Part of a small language model's weights.
Size: width 256, MLP 512 GeGLU, vocabulary 2899.
Architecture: RMSNorm before each block, rotary positions, no biases in attention or MLP, tied embeddings, attention and MLP in parallel.
Each number is 128 + 24 x the weight over its row's rms, rounded and kept within 0 to 255. Layers, rows and columns count from 0. Numbers have three digits each. The size before them is the row's rms in percent of the matrix's.

# k: layer 7 attention key, 256x256, rms 0.0359, rows 52-98, columns 128-191
# q: layer 7 attention query, 256x256, rms 0.0359, rows 53-98, columns 128-191
k52 093:122135101107122111080123109150108127146083153143101138181104115113153112087125115150097138166138111133127141123111134124100149111082127124126067119143110109136114103141085117130104128108097107
q53 097:149134108110184099114096113120142133137086089113091107139143157098145105149166146143116107177146090125135109132098120153118118146107146164118145144162143095141151120139130154098118115086093133
k53 092:140151104118082179104140115161106146110123068145135144063089119143116130136121134146162135152139127113152118104194134183134120128131107112131131109126095125129177170131112152146124138149084139
q54 095:106100127169116140098143108129152099151128152090126150100129074144153145087120123149125144084110109118086109142092137112092117088148136090108080138142128157153178114153134136129107148112117162
k54 090:157142163120170151174161116121141138122101105152164142134104141144109124122101084137126136113104146164108114161107142094149147156158141085159119113165124130188108105130159101141171154103116128
q55 096:146134146141123151110092090165114115153145177145164164144133110137136101118158148129169119117157155095115046142182107139118128114133129129131168121141146109087150117079135094088108136129129093
k55 096:161125145127179128107148181120063126112126112099073126154153114105166115128162090151132123168139103134125152174133169141116138057091110117143091139147126124153131097125132119158135157164085155
q56 103:096081146146142098158175097127168147109079095099117143099140084084120107097093159115150112136103142138115111130120097166143073133092123149105079130129112142119136107130126092131107138176085130
k56 099:160109114102084131109110161092126123135132150094127146120090171106126112133126146142130123122137155119159126127121152103075143161122128097118149136122082114145148135146114141144135112115150123
q57 103:094121104100138138123109123133069095145069190091114114137131101134148110144134127149173116157132157138111106128150151142085119136133162147117148175106116136144151114106102110140134107179123098
k57 096:136116151097157145113147113127124103145164154132164159154145120063125169132079098134119118111097148125150088113128121129155137162103124117137115087140164113149171109109175161105170141089163136
q58 107:119108111113133137133082137111119108130113135149116124116141110083134125166097116129133122143106078123170107105130129126113140117148105136158091125140161180134083109142113125114173094112159112
k58 097:106143146120182092119111115130139117142144120123135114098110135170144115113130147137126090147156105119128109096139154201132160101149171112131173135131121117149148089098199146115115100177114092
q59 102:110131120164152124100135131096115117152129112087144132134106139160104120156114148132136113143122119126120106142159126135163134117111099116136177082104096106128156129087099178098095106139160119
k59 099:144102135115123117130180122131130091129116111101109145089154118151122137132152093122148119116114140101097105123103128159123157140132173132123086161098124135124106139121106120122135133161099123
q60 095:148132178120130089128099102134161126102130102113134117112141146122131126164137118150076161104150149161132134140106167109157116086141127118113165131144134152089126102103147140125099151117109092
k60 092:119117108137108137159106167116131131070125121169126143114091127140167156073128125131119122084085151161147117191143112138128164140117081167211144160121131159170173127119136125100129131147165133
q61 111:119134132181165099115126156137103136149108126146108126128143114087109145121172131117137150090108111152122091109155139162097156105102130122106091097094114153130155144159164149136108132148104144
k61 108:121139165103132159092193126109099146186133146127098095080128159120105112124109156107123123115100121143097175114084150124088137090162130170104118185173108145153136104102139113108106159134187135
q62 102:102117142107189152099109150103123143129108125119167123163114106131170139108108130115113130130116149153108158128124117113124128136126102146139103135088159140096112071083133114098146140095125140
k62 100:125127118137124127115124122166130090112121131156115144157067099160146140112131136174153139147131121112129118130158152105180113142134151114102150158130132096107153176108135129182136126151131143
q63 104:114153124129141136117135129133135090125076154157142153117115139118143122132147137118160100123109118142132081141091127121128130132103135123161146149129138125098086153101092116117106142130145174
k63 105:160112120125117151167106145164147133103079105073165143097127097131141112127133132141121119144108158119111124140118113134140117119154126104084144145147090096143139082143139095124179176123131118
q64 091:094163146140169133118092138123138138130163115121135108091090110099093168180116109098143094130084166132150113146176087145142181147130122113142126157108086173140116129149103131127135089143115099
k64 096:118116077140113119137090137092070127087099101136126164151115140137107085167121149112111135133133136119094101157129114109126106112126083089138101128106126168087142137101140128139142161139173106
q65 103:096077130113120145133130141106173092156174129148103129091160141123156127151112107089115113139121109087145113089173120136117112138111135164123133159105166169153138142110132098136150149123101145
k65 099:133119064133090118139137137149142154129123140097136142128108142112095097114145104148126133127084121102138149098122074099142077137132122114133118130150107098127121128108160189124136183138125141
q66 084:175104102099110158118123130143136107109092119129125118135110106124118122145137129096115121101110095157161084126147151133137114158114149094160151122138075118143113136120123112141144136130162125
k66 081:144090128152143120091144169102142082136197165139138105136146133155100107145123146158134168088120117076110131093131122103152173132177079132122101134139105126115120173115142134142118099118141137
q67 101:145068154094128125127128169091105112130128123125142076088145119140109077159148107130117112132134151153112118123176080138165137117130169102132125150105111139125105165104130108131094115077123139
k67 091:160162130150126184153091140113142132144159142126107137175120102143154124111105123165143133141125137119139110149120126165133133166119173149115128140148118119150101139128116155117136136191119135
q68 090:132137144128096153106088155146133141122137170118124106113151201166133118111123092131126136176102104141126082137164113094145130084139126124166126125117112098138102124075168185135152126106147131
k68 090:135167122158145092108154137118111151113170108164134087118127096123139160158137156131086087137138088152126185126121117156147148188113109093129082155157117160106121129166162128136177156092120093
q69 095:109161114149120095152085137096111151092143111150163102144131153135092108157151114155153121075104124153074136149189120132099116133132099134137117155127124106106121165114110133146160122135110145
k69 097:122099151106115127128100132111144167160116124105104148166124173128139129104112119140129118167129156134156114117175138127134125122101149074104164109139127165110139098103126159133143174138150085
q70 100:142133112117100153093111131106116152119159096099094120159133121143134123100119146111106127161104102131104107140124118134119131114179112124145140108156079129172109135136139177127132131109111182
k70 090:080091130114151131128098116169115118133098138122141144173129129186100125124145118111165154105128161088132125111133135105149083129122117123145148106128127125121135139134107163175112142138124105
q71 099:144149136128142142127181141099139186147103150122145109110146100075114144109131127126122154097146161155123134146152141100131161148102135118094129137133124123122106111114129116144132103126121134
k71 099:148089098132156130143131116105164155119134133132130093105137152118124142107106143114080143135099105125110126142109102095148154149084139148127126113145113167085096139112101067099115133110168102
q72 100:142161102121096105170112148145129086130158145178118188105156138123144168106161133136145161132146197122102186111140161143094117132138140120151111102155136093122102141116127083174152122149114124
k72 094:075120127134208117154184161156119111178104116107123115166148105099137138119159092129086142100145112136152144143123098105110118130144128139124162166147134148097099124115127122164101142103147149
q73 091:102121085115138149121107133126093160079148130102125114139151137094163099170135135135088131126122140107102154128093156113152140125156126139101125096167129143147141182150124109112098124142135162
k73 088:103156120182083147105106134119133105094149122161103132101129110097146159112092143175129150081102182142099096142122099142139137102118132159142133168092086116122187169121156132133161081128086139
q74 090:155128138124094121157160136102148121133127150115169109149140123146068134153108117135143158100133101151161113066132130131093137110150071140094120140116125115132093147132136094127104103164107120
k74 089:104108161169118138101092101136121119129118080080127153118139119150196132092159113131126106165114125127119119140060160142129104128124170140156143118114137136140121103133113190107100123126100123
q75 101:150087131122140157121127148128141149159141119124112128118143091112135139132136124136146106073098102153133115126142119134122121133122145100112151114123108134157137138127105122106123119125107109
k75 099:114119142098155100114121133160148100124101125153128154130162146146143067132143129087113168138176124110131141158134164127163173118135133117129186127150104120128111111163098078079092135152148118
q76 099:116123173107118149127137146132164126119149119151170138087137138139118130149123095124147112126119129135129143128136090172139134137107129112095151088117139073133180173140164134115175108084163123
k76 092:105143113154135135123119146173124144139150144087127137105147151142170126155142153112129112106135118144117120119138115129137141138135124120114147124111119119142120131108107098144086161118106104
q77 098:140098153110119117148146116171149106168109102121147125137151126148157121139136152126106155148159105126143177172142149127093122127118145134124144155128128124091124122116083107134128122149147139
k77 101:187101213101147121173152131129125110131104122133125139110121107129157135095140131098143088118135147091127131180144129126097137115145110134168165106055123102109130110124139118118078086085185114
q78 105:114111144142129131148129094128148145155130124185157138120127140102135150119142169118091099155122111099127161129126131111099112109107136126112104089139121135178126103160148120105139101117104178
k78 095:135140123111123088118108112172116108138133120119145121131142148149149065113099106120092131112133069150131152085133147167151127097145113125138085120164131116123142136134117121150134165140128101
q79 093:120088133120097102131113158150125110180131116111105084115088121143105105084101123106113110138096127125109085080165138095137116130121104110099097160147115141128126155112129141138122183173098122
k79 100:153122129100125116102114075087119071150106149104138120151125127105104119148128113110106163166103068156078089107129115112114116142099131122151107133111112161098098120154158148132158110127123123
q80 102:149115143133106143122075116128137138094128105191077126159152126147087130091135116130077107107121173148123106145137113113062147103133129106126159135158161103153125137122133134087115139127169117
k80 094:128140134152159065154116117145140090152109127147136113109122152120122121128140070108114109135175121168159135107182110122124144093132112134117106147108138127161147110144089108137136143119115148
q81 104:150107107139141118128112137120131142105147093101144118134113128148149155117143115095087135170104145137100143116128134111126130135103126086131093114135168129144100105170091118124076154114095159
k81 092:105166111120090174148102119133150132115099113167128108176123140096115135155155122093116121114097126166147124143097156120130106103144103110144118137111135131149187125166109135132171123154156117
q82 102:133110104142129133112106115148128152138087145159106101159089138096144131138134098114086129143086124137123140141099150132105138098162097094087124148125088117136147127117095095085120134119142130
k82 103:124116151110086150140214115128128087135143125133117107160144154109157112114120104149152121151159097144127098188173128129105138150122099156158126136125101128154133123118097108115136154153130170
q83 102:132154152110147104157102096133141098152161118144115145141134111132104138113103104144163158103129122104155208121108115115112114147100174108171110124141137155130116106118089088114140151144133129
k83 098:129118127108105171100143115118150156141115159139146140136149113128154155108154155173113114087187110152118146114144134086141096160153135085150160114120115114109108124137158137092126117136115116
q84 101:124149125121182155146175163146119130160118165144111092149098160117148161127116101128098120122130082104098119123129142104055125162104132143160130133129155091159123122095119165066109122082088137
k84 097:153123126138133114137140123187116088127129133126121130121125132101125125109150104134151104097159116133131144153101144155100131126140120125156155171162081101117129099128162108103143144164125152
q85 101:134144147119131144094118071137117131123143148160115150070145137122118107122143128127083108121137119128106159099140082134124118104104155123132137168140135141134094124135103143137120072133101139
k85 089:129109102131148106116114102130175128127138104120121107190140141098141135122100131111141112126152120149117132095190107141104138160107175144144138107134126121136159132144117129147126085089109145
q86 108:128129182128167109113146134164111140167137126145118143120124101126155143127159119148131144166113149126124130136145179109149123179158164137086147119113127098106116158115121098156125122154124154
k86 103:138122144116121159125139149172127113131096195147116115144156157085142163083155163149112100052139069119124126136115107119111115147126154171139122105139136139140099138131104110125165152086098139
q87 105:122134175116139127143126138142083165145174144139126129123101155116137146122110168103116116142118176130104100144146183124169123142149110122100088136099153147108105125126136159152112192141126199
k87 106:156145106106114117114140120086154133144141128177139103169137110109179101123179091092130141106145121135181154104108143144124173111104144117125124082180132132127139161175133144140144071112115137
q88 113:095133134089162131145138146163184140116163138161135132140113123132156123159103117184104107154122120138145133175133119114117133086120126127122105129140111110129132111155095089139105135113123160
k88 103:165145103145076150106136118148117144151149148125080137117145116137130106119080162075129118121162105121127082110154142113115108154142108109119104148174153180109093107184144124113139140137093153
q89 109:153107131145155134131135153139155138159105161174142149125145121117131103114120162101128071157126145115136165158154112163096163107113127135122157104136142120131098141128126087134130146130131144
k89 114:142127125076109105091088153129132141113071087139125151093145131133184114112167128091149170143106130130099136196158121128105085144115212143132112113115113115146168092161150121147129148109141114
q90 102:107131123117081097134121121120108166108121127098126167133141132128168143160117156101097140118148154168105120139161085101127106110107177078096135115122150138108211105075146138148177135105120153
k90 103:115123152109114080139147149119104144111123120147169134149095151108109099076135104133145166104145127157150125146147096113126140157134147169118083145123157116135189119122106143164123189147160123
q91 107:103122142090112128125102082113126104151099148103135103092143112127131066112098092135124150129169132114158105098099144100112123138164083122148134108144117128109104125120102141081087116168148140
k91 104:101145128142148115133159167148131126087146119133139141121121085104083136121124137135109131133143136173109152118086116118162177107117118127143165100149093103115155133112144092127168107135115150
q92 110:111130124139125119125111142150171129176088139117105157120131079126155149123087141093161118069085106133194115146122137117128097146171126142101117103119128135122130094109144091101137117173143147
k92 095:128109144120131138113149114144113152117099128143139147121125102158117119117131196117088111146167133139077090159105164122141128116154156135147137103132157135156114132123105113123123162072155115
q93 104:080098129160090112169126114130126129113092112164181120096123141114160092127167112138139129105091099139125114130146109121147153086088119107143141150129129103111151109130162109134122115177091115
k93 099:106139120139100106096174126134118125144121175098132139123163155100129115152119129085088139114093142121127112149100144130135130100158137163131085102104145132140158122132141131109137167154102092
q94 100:179112103144096129107108119100109088153128162150139134111154128113075112107162158139106122137119101136160154091122176128131155093112097125106144188125130086103094114132108112114137159145151102
k94 097:116162174139130141160118075146134173123127156161144108087124143121102123138121099075111110143153130151109138094157084147175103106110138102143106103101136079157145102138145062106151099134118117
q95 101:161120128117159136143110125094106118128137140143137116132122102097126125117068171141123127148135138097104146124159108137117145100166181103138167116173116120139140139110133126159134131158152171
k95 097:121108146149161103122147163117132133140083112103110155081126081145151200095118153124133111125077136116127133181128151131139093179132127170159115123107136166077128090107124118126118121080148125
q96 109:134175149108131120128158148120139143158184168143141128138138110124174125136109149132129094155136102134127138128152116085109116142130099144143132124058133123173088141142114162115117141126145133
k96 112:138098094107217099148126149122137116123147116163135139103098143126164107130151127125132124167148105166163117088108128105110113129118124090124155143130132125109097151114131127109108131111123141
q97 105:133088163113127155127083149096156121109131174085121110123117130127117122131099130103141111148151175098107135106152121125111095129132100123136140191135124126142146115113154128143158069128073139
k97 106:153096120112160109131101147159139109139116141116143150098133142164101138092145144158151148143112129152086095134168168155143106135126101115149145116150179115116187117143090111138077146129185132
q98 106:139097160157155115084135093142105150114121131095120131109127072157142075117090106141107151151129127124101069111096130141119113092133133108117114141127114132107159149120116140097123115127100142
k98 103:126116152143120139115142146087084115103134084125122114114121138084139121145134140148149133122132117118110179154128108092142127088140141098130108093112154159161165134129123097140180129115128135